{"n_layer": 9, "d_model": 96, "n_head": 3, "n_kv_head": 1, "head_dim": 32, "d_mlp": 384, "vocab_size": 2048, "activation": "tanh_gelu", "norm": "layernorm", "norm_place": "pre", "norm_eps": 1e-06, "positions": "learned", "qk_norm": false, "attn_scale": 0.177, "bias": "all", "tie_embeddings": true, "parallel_block": false, "extras": ["capped logits"], "init": "normal", "init_std_qkv": 0.0237, "init_std_o": 0.00559, "init_std_up": 0.0237, "init_std_down": 0.00559, "optimizer": "muon_variant", "lr": 0.0104, "lr_mult_o": 1.62, "beta1": 0.93, "lr_head": 0.0139, "warmup_steps": 200, "schedule": "wsd", "decay_fraction": 0.829, "decay_shape": "linear", "final_lr_fraction": 0.1, "batch_tokens": 32768, "seq_len": 1024, "doc_mask": false, "train_tokens": 144200000, "steps": 4401, "dataset": "wikipedia_en"}
Each number is 128 + 24 x the weight over its row's rms, rounded and kept within 0 to 255. Layers, rows and columns count from 0. Numbers have three digits each. The size before them is the row's rms in percent of the matrix's.

# layer 3 attention output (transposed), 96x96, rms 0.27, rows 4-20,36-52,68-84, columns 0-95
104:115098112096131139131151110140167106105171124072107104136135136109134137090159128140139122119148132120153140187130146124112147087133118127114078108114120141129097098163081133182124159120153120138161145117094107096182117143108134120124124120133111133154115127190098149157134091164134155115
106:083131104151157184122107149131105119161142103140140156121124124110090094086114168151108167095122142109170119145118152177138146121096165132162113115138076173116097132096165115135167098096137130165137142109152109120128116113104110125137126141122091107115107139125116126152146162103111159119
105:162118138111128118107101069139124112152062166084157128114162107127120118119154112100159097185126119132125148127116119147148134178140109117132108135146108138139113160100142134110130091079141146106113120111130120104119121134158155139170108125136121177127120164126201089112128138135123117148
094:140144114158099094093106098124117118187140141130122107136178122146138197144140134075162110105068138132160117149107094117168133140156152126171126120111138090151127131085134145142116106122120150142123155136157145129114125102117104122129103099153141163095107102125105121131124150142086163126
102:115127135103131096162149091140137119133094137141143142127119146118094140137168091123100130174161125153134141087132099116161120108122127136105082153197147137123108088101118165146125122113140124084170132105143123097127120152158128110144147104102132158145063101179140155128121148094137116143
111:120145089174137107185084095129130119166094089131135112164145146138103153098160118116162120132149127102149152125164104128108141131115113116128133128087078103139127158165160140146098156117172113124130101116145150162095137138106104151096129143104133153103119148155076146128119149108140124089
105:142126093123140137147092157100094137151117116120140168134088118134160115101178107092140168128098171178128131156163111092118117144177119132138122132166143144127129138153135109119169118123116131119163136073112102154068120103086143140160130162138133093097131128107141106110095136133113125124
092:142163148167200098120123123116118119127146133115105138145113128127106110098134145129122072101159112159126098132141113141149135110140112137117161133127138066148135099129110153110173114125124093158098150102124111135173156179100090150175140125131118138103145114120125101093097165165101118132
102:131101142115126158147131118123130151141083107128124115145125141127126150156164081140135186084151139163113112141106142078119165150129134127119111114164130057128062099161118128170152121108111150096156103118111136121171115160149147103101112118122098149107123132147117143152112130174127115130
099:122111110099161150141127109162153124092134144131125106141117154090139146128106150099079112137135171140110147104104149106100143118092122126117147139129161140115126087093127168111156148190173140118158146136161146148117094092138167124103118082150115122153136133129108158137132068116098157100
098:132132145132151121123139106163089181121143171127120167098162111109144145196117103174112078098103133176121145123107113112131139130106116133130087158127126111123152123080111149134106120130123126141124077120091144121101128170150086157143126162140124104134142135145116146140133110068145111141
098:128088123106138134102180091135144121106146147148109107151142107103087108164118149140099156100113103119143120134122175141162149153091188103141119124098081132129096144124156128146123117158104122120088130126166099129137170137119079157133124099131110133139144131129062143168136151126152137144
114:094143146138147170133080134071108119089115159139122130140137091115109160123161146105115119111115095099129123154144123142101096151092149132147130120134115145170165127125149110139139158141122129118149105136110117079115160140105153085101088095146130151133079143155143186155132126118134136182
109:127129149133110145133106123126156160159163121112149152145131100094106166096121111132132103122130109141152131121187081120122174114123125160100165116093092152134112066129124126151205135101143149092129088112098171111137108125102121152127086133126107123142159144114138141096128150111150135132
105:112133128115155114121133119153116126106098116140152131134168112138116135122149127113184157153123145064127148113118134092156141107165104141149075156118131158143158115126127107106151149093119129087123172133133075116122183145104125120122124129100160123136171096085091183144126125127087130131
092:148118082131141116140100097094081156119127127161130162120167131129149108149133067110159106148122170175128134127156129126100128199068138147172164122108155107128141119102124136162104144116115151124152128104107136135117159110121107112147094123154134095125142097111105125165128141128119099123
100:144150131141142130165111120173148159159123067135110121107103124100130068146157151129088137111106130163122142115108122136171124094104154128087157111110097116182143157140124150102131106105127051123128134104133144103150133135151116116106143114125135149138166126122159134153133157103083118152
072:092128105127133100143161119087143113139125140149130131107137141125138127110102143144106132104087139137118125163156128132138104187130180112164134141163152139136129138078150127082135121091076138129116119145140098112136111134183149105121191159130176105142093112124139076115139148107111100113
083:172158130132084118145117120147110137162112132114155169073108094090147149159154126116093166102118114152115122141165124117080137116144106143080145131113149154125150117148136169127101147155132092137146147139140148111104125160115150156130090102138145101140112115078141108099119125133181089121
093:090136174152132099139132176115138138122123151147120093098123147147128147143087166092128176094092143131108114193129104109084131149138153113131128117106118119158129110133142159096120111156101130151117128158111110148090111099141170127151166148141166114094156134108095119112112113122088119157
098:126108121152137131131112087164120080155147138101194126105097132109156129124149152157111163176138127109124121168164130128103133148146135111098110134106064128117121135118141148133123120096103111152157145111147104125144120115141145118123113122132128128154153122099110202080128152114134060137
101:117110119132103164100124096126088143144157153178156143124181129098128122149082144146140161140118139113181101167121163120096099171107131118132121119135131106112136110105147064157073165159132134112148143128099120116132155119103137127076107097131136141148124110106147146141153104131125101143
087:127110121138147139123165106118092142139158131151089145131131123136163131110151165177081142136116146148106096126115138127129114103133113121112152120102145097142112132158099130135125140143136134152146108108138163145137055106142163120105153152089140061168153122117152123107121147164093061108
095:182152137120106152085176127138151076124095117136146109117118109165109140168112139141145116115142118144119096094152140140103108178139116142134154114114129145130100081161146097116125119152138089118127103176123124109143166146123116128169085134099100141168130078095113126118146110135171129140
077:119095104159126133120153118105131115145174135103134128132110135128127161173122160100152157092130168131155122116116072154116108108136117112093158116127094157152172110151126105159109127145138098125112135078135112139140121143159146152148099120153142114132099111116117131147177084065105178111
101:121144127087076111134153112135088107117136106139148142123131141104133128177118125128153095121123159161112164103154097183104110113138146119121172102110163197138143130099124104118108118177147127145132091138123133135100095138102122164137168141130145108136142136125138054122137121140134121091
096:129101111109097140116128131118121192170139104138128159114145091127183146150099162128136163092150108113156097101115121125131095149164170128148145142099115123079071110127150111104148164126144125137135132076129185089122127161099120141140131147110112135133127148111111118135156129131143100096
101:104093112192152112137101115114163126113144109132165115158162146083160131109124114113107135140161118140113146135160134107118110164114140128166140106124142134174121139078135161120149134093118151085090140104124130122118081127099177097121144062130126113134155157132143119119138161159109110112
099:147147103136108114138078135138160092120148090102100164148159136147139189145086091102111112116119123125109122113088102109126106144142104137094160136170142152132162107102142117119120137142163137126104155172130158126127140092154147116119090102095130110131139121121156104126196110125162153145
109:113145114131119132145169149109136095098146078106157115120121131127145127118132098128153156144101144124097140127124135128150136133160135144163206139100129161074110136098102165131125080089152100148111121118154132144165127088112125178159156143149124099122120149108126120102100158118087138088
103:113148114145126145141102105149106137094130119133137068141132122121141165126132171128120142115116140091169129116093133102107154100119102125154094171154140096144111119116082155131153169162140185174112095123143142146159161129139134144107098122103089148110112117147121158118088127114169110087
096:111137091119107167120137097147174141093133124142113119146130126108098094147128142124100111162184112170105148106149099109137124099125196133155137118123147111108122121135122142134147112101159098112115158118135103071149124116104160147160149104136107102150127117162173086166145137083121132148
080:136119128156107155125143085121144110163125146169074127146130173127078160104090134117153109114084153123090121139135148139180129127124122134097107103165136095116129111107156142104114146126155123160104153101151088113122125141137122152099209120142131127141095161128125142112132113136155114092
104:110120147122125108111137135170117114142128187128112117124124129164096147091136111111144164102117109106131106147150096148081114141161145093172097152142144109120111136139090120141131138157176156187128114121102102119133132103119100145157105115098179130143119124180128078134139097136145147087
102:148152157135133154174133111112137127094148144126136118109128141126089098115148149151153120110177108142118134112150142115109135092131127145092128079111115096131152153133114074184114141142166103134077128168102095131162136143109103111116151132147126064122123138123116177096126112150104160158
098:138085113132151119138153150126132114147172142126194097125100133164147147133163108129138109144125146151139087162115117139148077083115080157122139102133128103141091117161077096124147125102135141154140132134126131145151126096092100136140117152135085143150128110167133147078100146110101161119
087:127119140147087141108104164141119148089150119130150130129090093122146148145156139151096111141131108103125141102127137107145101096125110137141141087163099164106194157130119108118154132139114123105147132129158113171140183103120111114092161110165129134134136122102068183127091115134106164136
112:091131149154151113123117139100129145128144121165121152111131121085078111103060111148102084105084128114125135096111129159122163105096138138161171111138141161110157131139126130116135156157152132100118094100135170172148162109146113167095151166104119114115111155106145129145120163135136142114
106:130096128135127057169143146116194115124135125133138157147124162163137078087160133136112099118126126130060127105121096140116144121109127164140127151133150126108142146186127172120129101167098125148127117158155111137090118108101103128133145159126092120141111131114100130150124136152137094111
091:150143125136104143159146129132152141125111129154164108125101135089138078113118124138136108099135117114127149138171126119068124172096138111126108138107151117137149133107111172143119117120140155093131143140122071098167122168152103092136112088123133179116121095142180139193105101129113143132
092:104098131102128120136117140115086200164159151155167103090153133132119126139115161139152127106161133123154152126122146132130099087088144139102110080134155090112133127115098110134124098132128159131150130143142120135138113169126118148093163134160136135120137170127150101121123107081068163094
103:134157110070120156164129134127137145124118135137119153138068099135093131106121145121080168143122099114091139124148153087115150126135112151131126149095148150145145136094153139176113146112125134137122116184140141144086195123123121110110082134095154109134087126109162150118129107161153113116
112:136146121151139117110133171110153141132162159124120115134135122105167131077092121129101122141149117101161118135150154066136135141121122152145136188136137162086108097150124122103127171131117117108131157109136124135118127131163125152169085115117104093094127103143128165134099084061159141116
106:100170155152167142133131135130092098136128133114170110157146136109116148121145086148121088161160137152135164097145077102138135136116072123074113146128137098162154159157102122100135134135077162121135116145112098148096121160135107125137120112094100160113161110135124138112107147132169103128
102:132131122062084197138134098133113137138109146147082145168188124142114139104155141101169103140142145122140154159145128139117150133113135157117101089117133155085097096117121082112184097156124129123136136158136093091128143127105124149133101137153139123155128121130116139094146110105120124134
115:103164173137129146101138163127127131167135113145121067092113153119134082102137133117171076153139155131129139116158136151185140130159144124165155119090137137129111118114110106127121117107101093123127130099077116126107102137135163129099163145140142162101114128115132139123098125150070139166
088:131105158145127118151146123167127099095094148129170090084140102094130128089136163118089122157096143134131098128144157110167135110092103107156106157149166147166142155125135123128149164097141125130112146151098104123115106158139187116093106112097119121145161132104153098109133134156140090146
098:126119103128144121062152145109105128135164155094094170159145141096163154097107110139096160073098136169088116145131133129149127130151174127127118135116154132146159163119135144141111072123142085148133174129123106123136090135146130084142127124142161075113135131130149118117150118121108134125
122:112120154133119125141152171051127125140111133104173108123116122112144141105121116144102127076081133146135125142121128139125111184116122131133171129131107100120133166114144138131110123159097141159155083128089124181111130131164141121121122173155100163124083151118106144082109112153142118158
102:123130109155118067152117137136105136144155128086140173126123091125141140157160111181128086139141117134130127107116118120123135129183124129158110138100137151128132132118143123160101084133120103068102088120136147172109084154152124130116095145104172121144159109087159121098147158144118130161
111:147126098140146147125141099113144093125121092140156139168140169114166151123078145159129077119128121100149128127130155144138125120108107125107133122093089147115146135131145134139088156130103157097104175152163115194078097144114155117086166148107085126118110150137117170109137119133125117120
# layer 3 attention value, 32x96, rms 0.174, rows 5-21, columns 0-95
094:104160110090142068123111105102137152098102138117106124134161156120130157130136089123146145172120122137092133116118122103119127117172129101112097119098183153178129171121103125121119141183142141111158142120130141110098143153163138116127163112092184142091118105143145129120132093120151124164
098:105135106105124147140164146135083121195157087145100152156131157114120119105107123110155135095154134124178114108091167121099118103118180139124125113088121110108143125139131094138108152144155134123114177103123162141181107130116118148135129106141111115156146089125127105134136077161107130163
101:148111105101124152103131185124121141061141101154103135129092185167154141149130137116124144102143116126088171135097141135103116092114118105130131131121152172095105121139130094100124110178147130157145104124080132132138125130101177146149149126111158118119152107151164096165138110125131107121
105:136144109105130135082072139126107140137141089115166081114104106138135124148116164142140110072113112113155163155137142128114152109104142154157150160093121148152119115125131115105161119102095164185111162128136147088129115139166089147131147097151158113121158130109105119136163106095121150156
101:147106144138158181091122141143155136077152155103126144094110113130150114154096105112153137131144130159144126114107139100136095131123131104181134112162150169076155071101114123111121101131080124128099172136141136113137163125128120153113110113133132139094162138081137107083149114150142138141
094:096159151143117101168122134097167142091153132143101127136136172099142180170123112122170088115146120126155118097120172140156164111111130111118188117105134124178109151094116116100102144089150104091108126109129162077157133129139135097116115112119139132144141127135094134100135125116105137145
096:131116116113095178091105163140103105131098125124151167130171116103123166160172104157162151164143158118141137116095144157142122097130170116135097149109117146098139165135132103115110157127100158109164125126136133112136091091102110147098138118142126144120096131165064125129111128100156132097
100:140113128175116102105113111116115103106148111109087166150172147131097107177132142146152158148088102115182079111170112154134138108138157162105113138149096140120137139129144178091135131132125132154109142135158128117090144111091130092116154133161143153138136087106149122093120128129087132114
097:122147134128129148075130145123131155113148121129122125104145118122066091143151104113128103106105117079145154151136129136135126078124151151122117107141131166131118158123132147185107116111130169072123117177117123153121171159120132121137152159097165094140114152084148088102124102107162153145
102:145194121098128119115147143112138078124115109112152106159081134151128118112128132120129146136156069105157121119109125131169105098157136126086154155110124119095116130174186155131131122141137074129129136135151127152152101146136102100113138147128097141107154141060136135114099158159135128131
100:164124096134159125146144123150112113111119145122126116123131084170144122134143115080143116168120149183154150131139091112096140094114116178131100129126148089141132125098152148102106154102147123155163090132092177170133130127148145100148107140100127114159104092140155131085113148076142122112
106:167105122116118127104165093127111172178113118137137122135170177167120149140108120144097136126162146138122165137159128113139107108164137112104115127152114112145123108126103139122113105121140097106091144124140158136096100101137138122170177113116154099088140130176144057108112118134140111088
103:154114148091167151117141128093129107120111140165086160127147107097112114126176160163147144124151078135123139137102133115110101144104125133154118157125128109092098162127146096125107100126143121110122149143122062151085133100157137166142180120082142170141134136102098128160130157139121131108
096:160108103139119146175141144150137141180097134135089140124118127138148133163142101121103115092098107128129108146134169120078149115084079115105145161148142136138123119114128161128080106150126121153142092162160167125139078094132132120135123109124131103107136172145156097124114149133177141084
095:140089148137138165115112130097144137123133174143171088135105133114152121108118145118104175099117100095157133133140156114163112083124112137098108157107110143076133162137137116080152117145112162121121132116135146106130112115138142085142109113125143175184149153184138107139123121128095086136
095:127125170123105149130132183094126119087140116131162123149148084112112144130121086107145113148131157108104082111138116102133135143155107132156106148140146137127118086105123092122141124145071134132158122126102109158145107158183138154181159139172129127149118097112126072104121104160151141142
090:114147149115127122114147112098078119151131085114131126159100133099151130100166129108131145131125135134149103155134115092121130145127137147126186130121166136137166119130105052162122146156129112117110128148144159148149117116101091100084128163123211085143162115133123107125145163130133114134